{
  "n_layer": 13,
  "d_model": 128,
  "n_head": 2,
  "n_kv_head": 2,
  "head_dim": 64,
  "d_mlp": 512,
  "vocab_size": 8192,
  "activation": "quick_gelu",
  "norm": "layernorm",
  "norm_place": "pre",
  "norm_eps": 1e-06,
  "positions": "learned",
  "qk_norm": false,
  "attn_scale": 0.125,
  "bias": "all",
  "tie_embeddings": true,
  "parallel_block": false,
  "init": "trunc",
  "init_std_qkv": 0.0442,
  "init_std_o": 0.0442,
  "init_std_up": 0.0442,
  "init_std_down": 0.0442,
  "optimizer": "soap_variant",
  "lr": 0.00721,
  "lr_mult_qkv": 0.4,
  "beta1": 0.95,
  "beta2": 0.95,
  "lr_head": 0.0123,
  "grad_clip": 1.0,
  "warmup_steps": 200,
  "schedule": "wsd",
  "decay_fraction": 0.592,
  "decay_shape": "linear",
  "final_lr_fraction": 0.0,
  "batch_tokens": 32768,
  "seq_len": 2048,
  "doc_mask": false,
  "train_tokens": 128100000,
  "steps": 3910,
  "dataset": "wikipedia_en"
}
Each number is 50 + 15 x the weight over its row's rms, rounded and kept within 0 to 99. Layers, rows and columns count from 0. The size before them is the row's rms in percent of the matrix's.

# down: layer 10 MLP down (transposed), 512x128, rms 0.237, rows 306-358, columns 0-63
# up: layer 10 MLP up, 512x128, rms 0.212, rows 307-358, columns 0-63
down306 093:23 77 51 42 34 43 36 62 36 52 47 32 35 66 54 50 40 41 51 83 34 48 65 51 51 35 21 77 54 61 42 67 62 46 42 51 47 22 44 49 52 62 60 63 65 56 52 44 34 63 31 56 44 23 35 17 31 72 59 50 66 47 76 27
up307 086:45 65 47 61 57 55 73 23 38 66 28 47 37 59 48 50 47 57 50 61 43 39 54 38 68 24 77 57 46 41 58 50 37 46 43 44 64 38 28 59 61 57 59 38 40 50 39 72 54 70 38 65 38 71 57 46 65 43 40 37 32 43 44 65
down307 096:32 41 67 33 47 76 37 37 65 59 10 30 51 32 38 57 58 24 52 41 26 25 21 31 59 57 28 35 26 50 48 68 50 50 69 43 53 63 55 25 26 68 42 31 40 55 66 53 45 57 52 69 44 33 28 33 20 42 49 35 60 85 65 44
up308 095:44 54 69 40 47 39 55 59 53 49 52 67 37 33 23 48 65 42 76 57 44 30 23 49 59 50 27 52 52 69 53 43 18 51 26 69 36 56 53 49 65 31 69 51 72 23 58 66 72 47 57 50 64 52 22 58 77 72 55 55 35 40 55 70
down308 096:57 56 64 52 63 40 46 27 87 73 31 42 38 71 32 48 58 63 55 33 73 77 76 38 70 51 44 69 64 52 30 58 49 69 45 64 42 42 40 55 53 64 27 62 56 52 34 47 68 37 63 40 66 57 26 31 51 57 39 93 38 74 87 66
up309 093:39 67 28 38 57 38 50 51 50 58 56 31 42 65 61 53 61 71 16 54 30 83 34 72 03 70 53 53 68 45 52 67 73 76 71 53 42 51 61 43 49 69 54 36 58 36 86 40 53 19 37 31 70 45 55 76 63 79 47 51 46 40 39 53
down309 107:49 52 37 28 25 54 28 65 67 48 75 55 56 31 47 54 74 55 34 41 62 32 50 58 65 47 44 63 42 31 58 33 66 66 56 42 55 21 35 19 41 45 62 49 52 73 75 49 65 67 44 59 52 40 26 14 64 55 63 37 55 67 35 35
up310 110:42 50 68 66 46 62 54 33 43 49 63 84 60 62 43 58 57 53 21 68 61 28 71 37 14 34 59 52 42 42 38 21 57 58 66 67 72 33 52 71 58 52 60 50 73 51 51 51 40 37 38 16 66 59 41 72 72 63 66 56 32 46 62 76
down310 114:59 51 38 71 59 53 49 38 69 45 54 49 70 76 72 41 37 70 73 69 57 55 84 35 57 66 31 62 59 57 02 84 58 56 55 40 57 52 36 53 40 33 31 40 55 82 39 60 50 42 26 46 38 29 45 57 68 71 32 49 43 28 41 13
up311 101:57 19 48 54 63 68 41 25 58 40 53 52 44 26 65 56 26 47 60 65 43 57 54 53 76 66 53 23 64 40 20 41 45 78 67 67 58 59 70 51 13 50 52 75 54 39 72 59 33 44 40 54 60 38 72 46 40 60 33 42 41 61 55 48
down311 108:62 63 22 35 42 46 71 67 67 25 12 32 48 62 63 76 65 50 43 39 73 87 51 46 50 50 58 73 58 59 49 50 49 62 39 45 31 36 49 85 19 45 47 50 39 40 38 62 32 37 69 31 24 52 29 46 60 49 51 60 49 61 37 45
up312 096:53 58 67 45 63 32 56 51 35 48 67 67 51 36 52 37 38 53 64 14 52 43 59 75 22 46 30 42 80 57 43 41 54 37 65 87 57 60 41 48 39 38 18 58 48 42 56 42 61 40 63 40 44 46 49 30 31 66 36 34 33 55 49 74
down312 098:56 33 58 64 64 39 74 46 04 62 55 51 64 41 53 39 37 37 60 73 39 42 66 47 68 44 53 53 66 73 68 38 55 40 59 76 57 44 44 56 90 30 44 59 50 54 49 56 61 17 67 62 52 76 30 56 63 23 43 51 51 46 43 11
up313 091:30 73 31 44 40 49 46 23 48 45 59 27 56 65 40 61 43 42 16 49 39 27 53 62 65 48 48 52 57 85 62 63 11 45 39 27 34 74 70 48 76 58 51 52 55 50 41 32 33 34 45 40 69 55 41 51 51 47 62 32 60 52 69 58
down313 093:48 68 52 78 30 55 52 29 42 51 58 56 64 48 42 48 59 47 47 49 48 82 63 51 23 56 42 67 26 60 18 69 57 54 71 89 32 26 36 20 76 39 28 47 37 51 51 66 40 29 60 61 35 42 28 65 63 27 24 57 47 46 51 33
up314 106:64 47 40 66 36 50 70 34 35 52 59 51 44 37 20 68 53 59 41 55 53 58 64 72 65 56 58 42 51 38 62 58 43 41 63 43 34 63 99 51 37 34 55 45 74 68 54 49 58 58 49 24 15 49 52 53 22 38 46 87 73 42 27 43
down314 097:32 41 84 45 52 59 60 51 51 32 32 65 52 60 40 27 43 60 37 65 52 51 13 57 52 49 43 61 44 60 48 49 74 42 44 53 68 30 26 10 16 53 63 55 64 49 54 54 44 58 45 45 43 52 62 43 73 29 39 89 45 38 56 50
up315 090:39 54 47 87 55 59 36 33 47 76 58 69 48 41 70 38 53 33 68 75 38 38 72 59 52 36 48 33 57 17 62 66 50 61 81 42 17 29 71 57 37 46 41 46 43 50 60 52 59 39 64 50 34 46 40 58 44 67 45 56 10 47 37 52
down315 099:42 32 52 37 59 31 75 64 88 50 34 47 29 28 51 39 64 46 64 76 69 42 70 44 58 64 50 42 33 28 46 59 16 35 83 73 56 65 51 49 33 48 64 60 80 44 59 53 69 80 42 51 75 64 53 44 37 40 57 49 71 35 60 51
up316 110:46 53 54 66 53 61 26 41 40 35 80 51 57 57 43 52 73 59 53 43 46 49 41 42 53 78 68 43 60 38 26 43 43 29 40 34 68 48 45 42 61 80 50 50 62 53 46 41 50 35 42 36 43 32 78 52 11 43 62 47 26 21 35 42
down316 099:49 51 71 48 38 47 60 49 66 16 53 20 22 78 79 57 58 49 48 69 32 33 49 41 63 22 42 20 50 24 35 44 72 57 50 55 52 50 49 44 51 51 86 28 30 57 56 57 48 44 49 78 56 51 34 48 48 73 51 41 35 23 46 76
up317 092:40 40 57 66 72 46 36 53 27 44 26 84 55 43 28 73 69 29 51 37 63 68 52 48 64 53 43 36 72 78 52 49 53 57 52 80 63 42 23 65 62 65 26 34 44 49 47 60 35 46 36 19 30 53 50 48 67 64 69 28 22 78 59 48
down317 093:56 34 52 33 49 58 43 56 37 29 51 00 46 64 30 47 48 29 58 55 37 79 29 73 49 48 70 52 43 60 83 57 50 22 42 07 57 40 55 67 42 30 64 38 67 56 74 59 66 71 65 37 59 56 42 37 42 57 51 53 51 25 80 76
up318 093:64 52 52 50 43 61 26 38 58 31 49 51 60 54 53 32 17 47 50 73 60 67 39 45 37 78 66 57 41 65 51 91 54 72 46 55 39 26 48 52 60 66 38 51 49 62 67 50 45 37 61 30 75 67 67 55 44 75 54 32 46 61 39 54
down318 094:46 68 48 39 33 37 51 45 41 45 33 43 25 35 37 41 57 47 42 31 37 39 53 76 18 71 45 40 57 43 33 42 34 45 56 61 35 48 43 43 69 52 65 63 58 60 08 60 39 31 67 72 14 42 45 47 22 56 20 58 48 43 77 65
up319 106:56 65 41 37 45 49 63 29 52 60 47 26 59 37 39 53 12 30 55 52 43 30 49 57 56 37 64 74 45 36 53 45 52 30 43 63 58 63 47 90 43 57 20 47 57 49 57 52 38 48 57 75 66 50 63 63 11 63 61 48 62 62 24 64
down319 100:66 37 33 69 21 36 58 54 52 48 27 48 69 42 33 44 37 59 23 38 23 42 45 38 28 38 64 45 42 37 15 64 30 21 49 40 39 26 39 47 40 60 54 37 33 64 49 46 41 58 53 26 64 39 41 32 44 54 62 76 37 24 71 37
up320 096:40 43 54 37 77 67 71 42 24 58 83 46 62 63 32 26 16 55 44 50 50 41 38 78 44 50 47 44 37 60 36 30 49 36 33 46 58 55 40 57 57 55 54 70 49 65 31 42 77 70 46 44 50 63 67 29 49 70 69 69 44 43 31 54
down320 109:49 45 64 65 76 47 62 42 54 33 57 75 54 38 70 84 84 47 33 41 50 62 85 45 35 66 50 26 30 48 63 57 12 60 51 45 23 47 23 52 56 40 47 44 51 17 54 36 23 70 56 56 52 68 62 50 53 61 57 54 58 51 27 37
up321 095:77 71 62 62 69 72 46 49 61 62 34 56 80 28 50 57 64 58 54 56 61 51 69 74 54 61 70 86 31 27 77 52 34 44 59 45 57 48 49 37 42 26 33 35 31 64 67 57 61 38 33 57 68 42 45 53 58 20 24 25 33 35 58 50
down321 096:66 51 54 77 55 59 35 57 56 59 50 42 37 52 58 43 29 79 86 42 50 71 73 61 58 45 42 75 57 56 54 27 20 45 53 52 54 17 38 69 63 33 34 40 62 37 61 59 52 33 42 65 62 49 61 69 60 19 54 68 61 52 52 66
up322 099:55 62 52 45 34 52 48 25 59 24 54 27 46 69 48 49 49 45 73 45 38 39 60 57 44 62 63 28 56 58 07 60 46 52 70 18 23 37 46 51 57 52 84 70 35 54 52 62 23 43 77 28 59 38 45 34 46 75 41 91 43 52 39 44
down322 093:41 26 41 69 60 46 39 80 40 62 35 72 47 61 46 46 43 53 51 60 37 51 39 57 40 33 39 67 44 61 48 50 61 48 46 48 61 28 41 61 35 50 37 27 35 82 65 67 77 61 10 59 61 67 57 52 41 42 59 67 54 36 52 47
up323 105:58 72 73 29 45 52 47 18 26 54 43 41 27 52 49 39 59 51 43 66 47 31 54 49 41 56 38 43 61 53 45 79 54 26 36 63 68 61 59 64 61 56 46 88 33 47 32 38 58 41 74 52 52 64 33 28 27 56 61 63 69 46 50 37
down323 098:54 71 42 44 72 42 47 71 37 47 74 50 39 64 32 46 46 31 64 55 21 53 43 24 42 48 49 46 44 30 78 16 37 36 53 47 53 49 36 15 43 66 59 74 45 52 34 45 52 51 67 56 51 51 61 44 30 64 54 59 60 31 47 70
up324 098:59 45 78 40 65 49 36 44 35 54 50 41 44 40 35 48 67 26 59 40 69 29 56 55 35 27 31 60 72 25 43 61 33 38 51 62 57 28 54 47 36 57 46 34 62 61 35 67 60 40 42 97 83 33 75 15 69 28 40 53 52 38 60 48
down324 098:69 45 47 54 65 14 58 51 46 57 56 28 81 55 13 39 15 41 41 41 35 45 61 51 55 67 54 29 63 53 35 39 67 72 56 45 63 53 36 66 63 38 49 44 32 22 66 48 49 68 66 42 49 47 42 59 35 88 39 76 30 45 46 43
up325 106:69 69 46 31 71 29 35 08 49 28 43 49 47 58 57 55 66 75 70 63 45 66 39 45 32 36 51 66 60 43 26 11 46 49 69 56 72 48 34 50 39 80 58 55 55 69 61 37 70 43 34 60 54 50 40 35 27 61 58 58 47 67 65 86
down325 104:58 36 56 29 59 50 29 54 24 70 58 48 60 31 39 43 34 47 63 63 46 48 27 38 43 50 61 48 34 36 59 22 37 38 43 59 72 42 57 37 60 57 71 45 60 44 73 65 54 43 43 35 49 79 59 55 35 57 43 40 42 36 61 80
up326 097:61 48 45 56 37 47 44 61 71 69 72 25 18 39 28 69 31 44 51 51 67 63 55 34 32 65 65 81 47 55 40 56 54 35 34 61 44 45 43 75 61 74 40 41 51 48 10 35 62 35 11 54 53 26 50 65 61 54 62 47 43 41 25 42
down326 104:68 48 17 33 60 63 37 66 57 80 21 57 20 57 15 50 63 55 72 35 39 58 57 31 56 56 37 73 64 54 47 64 42 42 69 80 68 74 56 77 34 44 61 62 47 47 48 35 58 49 46 51 50 25 69 65 54 71 58 61 71 69 19 35
up327 112:29 57 50 25 69 44 42 62 51 45 71 48 42 39 44 41 22 41 56 17 37 68 50 54 41 44 36 17 47 41 50 22 70 67 66 66 33 83 71 75 44 50 52 41 50 62 53 72 51 36 61 55 66 72 66 24 43 34 36 61 48 46 59 59
down327 098:38 68 33 33 44 67 40 58 33 22 50 37 49 61 82 47 52 53 75 58 37 32 79 54 33 39 26 32 49 43 47 39 65 77 50 32 51 61 60 52 63 62 38 64 42 56 11 67 46 44 40 56 32 29 59 37 36 37 42 65 73 32 48 60
up328 099:38 44 72 40 81 27 60 38 34 30 33 67 51 62 52 45 46 78 77 72 46 69 36 82 84 40 71 54 30 33 67 44 42 68 64 37 33 40 55 56 41 35 64 34 39 24 46 48 78 48 77 48 56 36 42 33 48 80 32 35 31 49 48 59
down328 109:46 39 79 38 55 54 48 26 63 48 58 55 35 29 74 69 64 50 70 55 49 59 45 49 67 64 39 50 25 55 44 51 32 62 54 63 36 43 36 33 62 27 47 35 52 22 77 27 79 25 83 46 36 33 33 84 60 41 56 40 75 52 39 68
up329 097:44 35 54 60 32 29 69 39 38 37 33 55 49 61 48 47 31 54 51 55 43 48 39 68 33 43 39 68 59 48 56 33 59 65 69 61 54 10 63 50 47 56 72 30 65 30 52 30 56 49 37 33 46 68 55 42 33 73 61 85 75 34 55 36
down329 110:45 46 66 33 35 44 21 55 52 79 52 51 27 31 27 75 59 48 67 54 33 59 41 52 68 58 68 40 43 56 43 48 32 42 43 51 44 64 21 49 63 37 33 68 65 58 58 40 39 71 27 75 41 45 47 43 56 27 32 33 55 45 36 52
up330 091:23 43 63 69 51 27 62 56 80 40 49 68 75 43 61 62 37 17 39 56 57 57 56 39 83 34 70 54 34 42 47 37 30 24 46 43 56 60 30 40 71 33 41 67 26 36 49 52 75 36 59 76 39 41 39 69 47 66 64 40 42 32 59 65
down330 097:38 56 24 56 45 41 41 59 68 69 28 60 59 43 33 47 27 62 75 67 47 70 76 43 54 54 54 60 64 50 46 41 84 64 37 70 32 58 55 66 36 46 41 35 41 49 44 42 32 70 30 32 58 27 53 22 59 31 49 68 44 68 84 50
up331 125:57 36 49 24 57 43 59 55 54 85 39 38 52 44 49 64 30 14 89 47 31 57 49 55 42 62 59 28 89 61 53 75 52 53 38 43 51 61 75 31 48 51 72 45 48 33 48 35 70 40 38 42 37 56 53 39 56 39 36 46 73 42 74 58
down331 127:33 46 54 40 47 48 47 46 57 72 82 51 48 45 70 28 40 30 61 34 56 44 40 40 75 38 47 72 46 25 65 61 65 66 36 33 72 50 79 66 36 47 45 46 33 30 66 51 79 69 75 44 42 41 36 47 40 36 35 70 43 70 51 36
up332 104:55 68 52 48 54 54 35 58 49 50 51 53 47 73 43 22 30 63 56 81 00 52 59 49 75 70 43 59 60 38 52 48 35 57 58 56 38 47 65 62 54 56 29 40 83 48 42 45 54 30 22 55 55 42 44 73 77 49 47 37 47 42 56 45
down332 083:44 76 52 48 46 47 52 36 62 34 50 47 36 42 61 34 55 31 56 39 71 47 23 66 37 47 54 59 58 71 49 49 63 31 31 40 65 52 54 47 75 18 60 77 25 61 64 33 32 41 94 50 58 68 30 62 56 61 47 27 33 35 47 65
up333 098:58 24 77 54 54 57 38 68 40 39 32 65 31 56 29 91 61 48 36 58 33 40 22 52 54 64 48 39 33 64 46 63 34 45 58 46 68 33 46 58 51 29 36 66 52 31 48 68 43 72 19 89 51 43 45 68 56 66 44 69 49 52 66 57
down333 105:23 36 29 63 66 51 46 20 68 54 65 65 59 53 58 65 42 46 42 47 47 35 34 43 45 19 57 51 68 41 41 48 20 46 56 58 53 62 68 48 39 54 28 54 48 27 62 83 51 78 51 62 75 56 42 48 53 37 69 32 40 43 34 41
up334 107:40 52 56 54 31 63 18 39 49 59 57 39 30 86 52 31 66 62 44 59 66 83 44 80 46 39 70 46 31 31 57 48 41 76 36 73 55 57 25 83 46 65 50 70 28 57 41 45 37 52 57 57 48 54 65 81 55 49 54 38 21 59 62 47
down334 097:35 39 60 52 55 35 57 53 49 50 38 86 20 53 44 47 72 57 43 46 64 49 33 53 53 55 49 38 28 51 49 51 61 51 35 65 54 41 44 33 66 76 54 57 38 74 59 70 31 57 40 52 68 27 75 46 71 62 61 41 32 75 41 33
up335 091:64 58 53 32 57 47 67 49 49 43 77 44 16 46 38 46 41 64 21 62 32 50 69 52 68 54 84 51 59 38 46 76 29 49 35 43 68 49 46 53 64 44 28 57 74 75 28 67 54 31 53 48 51 50 57 21 41 66 57 62 51 78 33 34
down335 089:59 52 46 40 48 61 64 41 43 53 49 59 38 83 62 37 46 49 56 23 52 42 41 22 32 39 62 64 60 52 41 64 76 39 29 59 67 52 67 64 37 55 19 37 66 53 52 50 40 33 44 63 81 59 35 59 43 68 38 68 68 64 58 46
up336 083:57 33 46 38 60 48 49 26 48 56 43 37 30 42 76 39 54 32 47 61 56 59 60 44 56 68 55 52 58 32 44 71 57 68 53 30 45 74 75 61 19 64 46 38 56 62 21 54 49 44 37 37 41 56 63 37 41 47 49 75 20 46 35 37
down336 096:37 36 63 61 52 67 84 61 40 65 36 61 44 30 65 50 45 31 36 64 59 40 55 66 56 54 40 46 51 42 54 15 33 56 69 54 47 52 25 67 25 53 31 25 50 45 42 44 58 47 61 63 43 47 47 26 66 18 27 61 33 52 48 51
up337 100:63 61 37 46 48 34 57 33 55 37 55 55 30 58 38 43 33 60 52 38 17 60 53 49 28 36 56 45 48 61 59 45 42 29 38 48 54 36 62 57 43 62 87 53 77 63 53 73 60 52 00 32 17 72 71 53 29 68 41 53 67 27 88 38
down337 085:20 53 41 48 44 35 20 43 50 58 60 51 30 67 53 65 94 36 51 63 49 55 45 42 50 51 46 64 45 60 24 59 42 81 68 42 25 46 58 57 01 56 28 49 79 35 48 39 51 47 56 71 42 45 64 45 61 63 63 25 60 22 61 67
up338 110:43 63 55 31 57 44 70 54 82 50 62 51 41 48 47 78 49 67 64 41 10 23 41 59 32 50 43 36 84 47 33 69 38 39 43 16 40 55 68 54 62 39 41 46 42 24 43 60 65 41 41 67 47 63 45 39 50 46 41 59 34 57 60 50
down338 123:23 30 45 56 45 36 45 66 37 45 40 81 36 74 45 59 57 38 58 16 38 60 46 40 66 33 31 24 39 42 47 21 46 68 59 68 63 43 35 86 61 51 69 57 49 66 41 33 32 47 16 41 54 46 54 46 46 48 45 55 37 59 59 53
up339 098:61 67 58 33 15 38 71 29 43 39 32 51 24 73 60 52 26 32 42 64 18 69 46 54 41 64 35 38 62 35 20 64 66 94 39 33 50 51 49 61 62 43 40 56 76 43 30 43 76 35 42 36 33 58 67 47 74 59 49 37 55 54 53 48
down339 104:44 40 57 46 53 64 57 46 86 70 43 43 65 35 30 67 37 33 41 49 51 60 61 53 48 75 43 71 66 70 40 40 45 36 46 68 59 43 52 71 60 67 42 43 49 53 46 43 46 41 38 49 69 57 56 46 64 51 62 42 59 44 36 45
up340 107:63 64 47 77 65 61 67 46 62 58 41 47 60 75 57 43 56 54 47 34 54 47 57 63 70 82 67 31 49 45 43 77 56 62 39 03 37 45 25 45 50 37 27 70 26 42 45 44 51 20 57 70 79 29 51 56 47 47 32 48 41 62 49 22
down340 110:46 73 27 41 45 41 60 64 33 70 32 61 31 52 48 56 99 65 74 44 58 71 28 62 36 60 61 34 39 46 43 49 45 48 36 35 24 36 44 54 58 49 61 54 54 38 40 53 45 24 40 90 59 33 65 28 56 67 54 36 43 29 58 74
up341 086:54 42 39 58 53 62 44 42 60 32 84 43 36 23 59 54 61 63 24 45 46 65 27 34 46 40 61 55 57 76 69 78 50 29 50 45 26 26 74 75 68 37 50 72 45 63 54 68 50 39 59 85 67 57 69 53 63 37 82 39 48 64 37 56
down341 099:78 54 44 57 54 59 59 24 60 31 36 35 28 54 75 38 43 37 46 42 60 50 33 58 67 19 70 76 81 69 71 32 49 20 34 38 39 29 77 53 46 44 60 51 56 47 56 43 43 71 44 58 61 55 29 61 44 72 67 53 64 68 36 46
up342 089:70 68 66 37 36 76 39 52 47 62 72 54 49 50 62 41 23 23 47 45 67 28 48 49 58 61 37 51 57 55 51 45 77 44 66 40 53 28 35 47 41 52 75 41 32 48 44 55 47 42 46 42 39 42 79 59 46 36 42 30 43 54 34 53
down342 098:63 19 42 62 63 50 76 57 29 70 28 51 42 58 40 70 66 36 68 65 41 33 51 33 38 59 69 37 34 56 67 33 50 46 46 48 67 68 46 31 41 35 51 46 60 44 41 57 53 36 53 60 66 57 36 23 62 37 74 45 51 60 73 46
up343 108:54 58 77 69 64 28 74 60 31 49 42 37 55 46 38 33 31 48 35 68 42 65 57 79 33 69 79 34 27 32 52 67 33 46 35 29 59 56 35 18 66 36 38 67 38 56 61 42 64 27 81 52 53 40 75 56 25 53 50 37 45 35 29 53
down343 104:41 46 53 57 66 16 46 50 51 39 49 43 56 84 51 56 47 54 54 39 44 43 52 46 21 36 56 54 57 33 60 53 38 43 73 36 32 38 51 40 54 68 40 47 58 84 19 64 37 63 51 71 36 25 91 16 36 33 63 51 35 38 76 41
up344 092:29 54 35 36 42 65 39 51 48 44 64 72 64 54 76 73 32 32 55 82 34 36 64 54 35 40 22 45 78 42 39 34 74 55 36 41 42 77 18 43 26 48 49 67 49 44 40 58 47 43 61 53 27 40 66 39 23 22 68 47 43 42 45 44
down344 094:67 48 61 71 46 57 38 49 69 91 33 35 37 28 58 74 41 42 43 40 62 82 22 40 42 53 13 43 48 42 62 41 49 40 39 36 18 45 63 31 53 43 76 45 57 41 72 39 58 44 67 80 38 53 43 55 42 49 58 58 57 50 60 48
up345 110:60 43 64 87 30 79 44 43 73 84 51 42 33 42 53 46 35 52 38 45 38 49 49 76 45 64 75 57 60 59 70 46 50 51 49 50 45 39 56 38 38 42 56 36 56 30 37 43 16 48 34 60 70 53 43 50 74 81 56 41 16 41 39 73
down345 109:38 49 51 38 50 40 44 75 40 62 47 40 54 43 37 36 47 28 53 56 44 90 53 69 55 41 58 43 14 61 27 54 69 48 46 62 58 31 48 30 34 78 34 45 43 61 46 52 47 52 60 56 52 33 48 58 42 54 47 44 32 49 44 43
up346 099:89 57 43 28 34 46 54 52 58 16 73 67 16 49 42 44 59 28 61 69 57 38 52 56 45 33 61 35 49 43 56 29 36 77 33 23 60 65 68 35 49 43 62 57 55 39 57 65 41 49 29 47 55 52 84 39 52 23 23 49 44 60 43 51
down346 098:76 68 49 48 49 38 51 34 32 47 48 36 46 40 51 68 67 78 32 38 57 40 77 48 45 65 40 88 65 59 56 57 30 30 35 39 47 53 36 76 47 47 23 52 46 35 59 25 43 61 64 40 39 55 38 44 90 82 55 44 33 63 25 63
up347 092:48 40 47 21 60 58 41 59 65 47 53 69 41 47 60 52 42 51 53 52 65 30 55 49 27 68 44 67 40 55 29 54 57 28 56 52 57 53 67 57 34 20 44 46 58 47 62 34 64 59 37 83 58 62 47 32 70 21 70 36 51 26 29 62
down347 095:54 61 40 50 66 54 74 57 33 48 66 47 53 29 39 26 68 44 48 68 59 57 30 53 46 40 49 39 32 70 75 41 51 52 39 52 40 54 52 59 37 54 41 38 57 41 43 53 31 46 53 69 56 64 56 75 45 37 47 40 72 49 58 67
up348 098:51 58 56 70 63 62 48 37 49 63 23 30 49 46 52 48 49 61 33 57 50 23 33 58 44 39 28 35 40 19 41 33 53 61 58 36 57 28 29 50 60 68 39 61 57 60 57 33 64 32 43 35 66 70 82 45 49 51 73 32 62 79 74 52
down348 106:46 42 57 42 33 56 60 34 63 48 53 50 28 33 59 54 35 26 25 19 60 24 20 56 51 91 48 62 58 25 45 70 48 29 59 50 44 45 59 52 39 48 23 57 35 55 65 72 38 36 51 55 38 52 30 45 47 29 44 68 31 79 63 53
up349 106:35 53 71 54 60 37 72 60 59 15 55 55 23 41 26 38 74 65 47 38 36 69 78 53 68 50 46 41 67 29 45 41 35 40 63 18 35 47 37 46 44 71 45 48 35 29 50 74 37 49 22 23 63 47 61 26 47 46 60 56 37 66 59 50
down349 108:36 43 67 58 76 51 61 56 51 52 58 63 36 26 47 61 30 38 58 64 51 70 47 39 75 44 36 71 59 70 37 42 36 57 65 60 51 27 21 67 42 47 31 60 68 36 20 61 60 55 83 28 37 54 66 59 92 31 52 72 29 59 51 47
up350 095:51 47 45 44 49 73 33 34 31 64 82 54 58 35 50 65 29 19 43 51 32 28 66 42 83 48 64 35 43 52 51 64 56 62 58 57 45 60 43 71 38 52 47 49 24 37 49 35 50 56 77 39 59 57 23 45 73 37 73 60 34 67 74 80
down350 102:46 48 49 48 32 46 34 60 51 41 56 42 50 50 46 54 39 14 67 55 49 33 35 45 61 37 59 51 60 76 74 43 40 59 58 59 30 79 37 46 50 55 21 44 45 66 68 52 28 67 55 57 71 38 40 41 62 76 69 58 58 15 42 44
up351 119:16 77 60 38 48 45 38 39 48 54 22 71 43 72 60 52 50 42 57 45 37 23 47 53 57 83 61 55 50 34 76 39 82 48 72 45 27 64 71 50 54 29 47 65 51 58 29 63 40 72 18 40 61 61 45 73 37 38 77 55 63 34 62 59
down351 104:26 49 89 44 40 47 34 60 36 51 68 52 50 78 77 55 53 70 51 55 56 45 11 57 41 90 56 34 51 62 43 68 87 50 76 56 46 51 47 42 33 50 37 34 45 36 39 51 59 63 45 34 54 55 32 74 47 15 70 68 43 54 50 62
up352 101:42 70 66 72 55 32 52 46 54 65 71 76 46 55 41 63 27 55 26 75 61 57 39 43 47 61 26 19 41 58 28 60 57 43 75 34 22 40 42 65 49 18 54 45 59 41 42 42 43 26 48 56 45 59 31 42 45 53 60 65 69 31 34 47
down352 105:23 49 48 52 44 75 48 45 63 46 62 29 63 63 27 50 60 37 58 44 60 68 45 51 54 26 48 43 81 28 39 25 71 74 28 41 38 41 70 48 49 63 38 43 57 47 40 48 29 63 77 32 61 63 27 56 64 57 26 36 28 41 39 61
up353 094:59 36 57 60 51 46 50 66 53 71 52 48 19 88 31 56 43 55 68 60 24 45 50 64 49 53 55 61 53 79 26 77 70 37 78 52 57 49 61 23 71 31 35 58 28 45 56 68 42 36 34 40 37 53 49 39 40 64 16 34 59 41 52 69
down353 094:37 70 49 30 65 23 20 55 60 49 32 56 54 38 39 63 43 68 55 52 62 30 47 67 36 70 25 35 79 42 45 21 57 42 49 50 32 34 31 55 70 74 49 55 44 53 47 26 56 83 47 74 33 54 42 56 54 22 43 44 58 58 83 43
up354 105:46 66 71 53 56 36 46 58 62 53 41 32 48 68 18 41 43 56 60 55 79 55 51 45 40 85 40 60 38 61 56 55 39 71 35 20 29 41 52 61 53 36 51 46 59 64 28 55 35 46 73 28 46 52 60 63 41 72 34 57 28 63 54 31
down354 103:68 10 48 47 63 61 44 63 41 30 44 47 30 72 40 42 55 44 39 70 66 59 36 51 45 57 66 82 75 20 71 39 68 57 42 61 59 59 59 45 49 26 55 25 56 77 76 61 48 43 44 41 81 41 64 62 72 45 60 42 49 46 52 28
up355 098:57 58 54 29 31 48 42 37 57 45 78 49 48 69 57 66 40 59 68 19 22 58 44 72 36 67 51 10 53 61 36 57 77 62 43 55 29 56 68 52 52 63 60 39 41 48 41 57 39 40 44 62 43 50 50 38 39 53 50 71 63 50 45 67
down355 106:61 36 22 52 50 47 55 25 60 60 48 47 59 47 19 24 22 79 41 38 58 40 32 33 54 31 21 68 41 37 56 61 56 55 60 57 48 21 45 46 31 56 29 39 85 34 74 57 60 59 63 20 54 85 68 60 68 60 52 74 52 53 63 46
up356 092:57 62 78 70 63 23 57 50 32 74 28 71 22 61 45 41 51 60 47 45 72 69 42 62 28 34 47 41 37 49 64 37 52 31 53 63 68 68 51 72 34 51 45 37 47 39 45 66 44 48 43 45 60 62 26 28 50 66 63 44 54 35 55 32
down356 090:55 46 47 48 47 74 09 52 66 44 77 53 59 54 44 54 17 52 66 51 60 55 57 43 56 43 57 49 34 45 37 36 85 53 47 48 42 34 33 43 66 58 55 55 33 57 45 50 21 63 49 40 36 21 35 61 49 54 70 84 53 39 46 40
up357 101:43 52 28 69 32 34 30 42 53 27 47 40 41 69 32 72 56 23 53 36 34 55 31 66 57 55 77 47 64 21 47 50 54 25 63 14 73 49 71 52 49 65 61 72 63 58 56 77 68 19 59 37 56 18 53 44 64 43 47 36 67 94 43 43
down357 104:55 29 29 25 31 55 40 54 29 64 49 51 39 32 48 29 69 46 58 31 36 50 68 67 78 64 59 50 45 52 80 60 60 45 51 37 49 64 47 63 69 60 61 61 66 49 91 40 67 20 56 65 54 50 50 52 59 38 33 10 40 48 51 40
up358 089:73 65 44 66 78 62 32 56 62 80 45 61 49 52 44 37 34 42 41 50 45 48 38 79 22 55 62 42 18 37 43 55 47 31 42 38 47 63 83 61 52 52 59 43 70 61 63 68 59 52 42 40 61 41 60 43 48 26 43 54 56 41 75 74
down358 095:73 26 52 51 81 68 46 59 37 47 34 60 64 60 50 44 68 63 67 64 63 53 48 59 39 40 47 47 76 46 50 46 50 37 65 50 15 50 26 31 66 58 29 56 51 46 35 58 71 55 57 47 55 47 33 29 58 13 26 37 70 51 53 53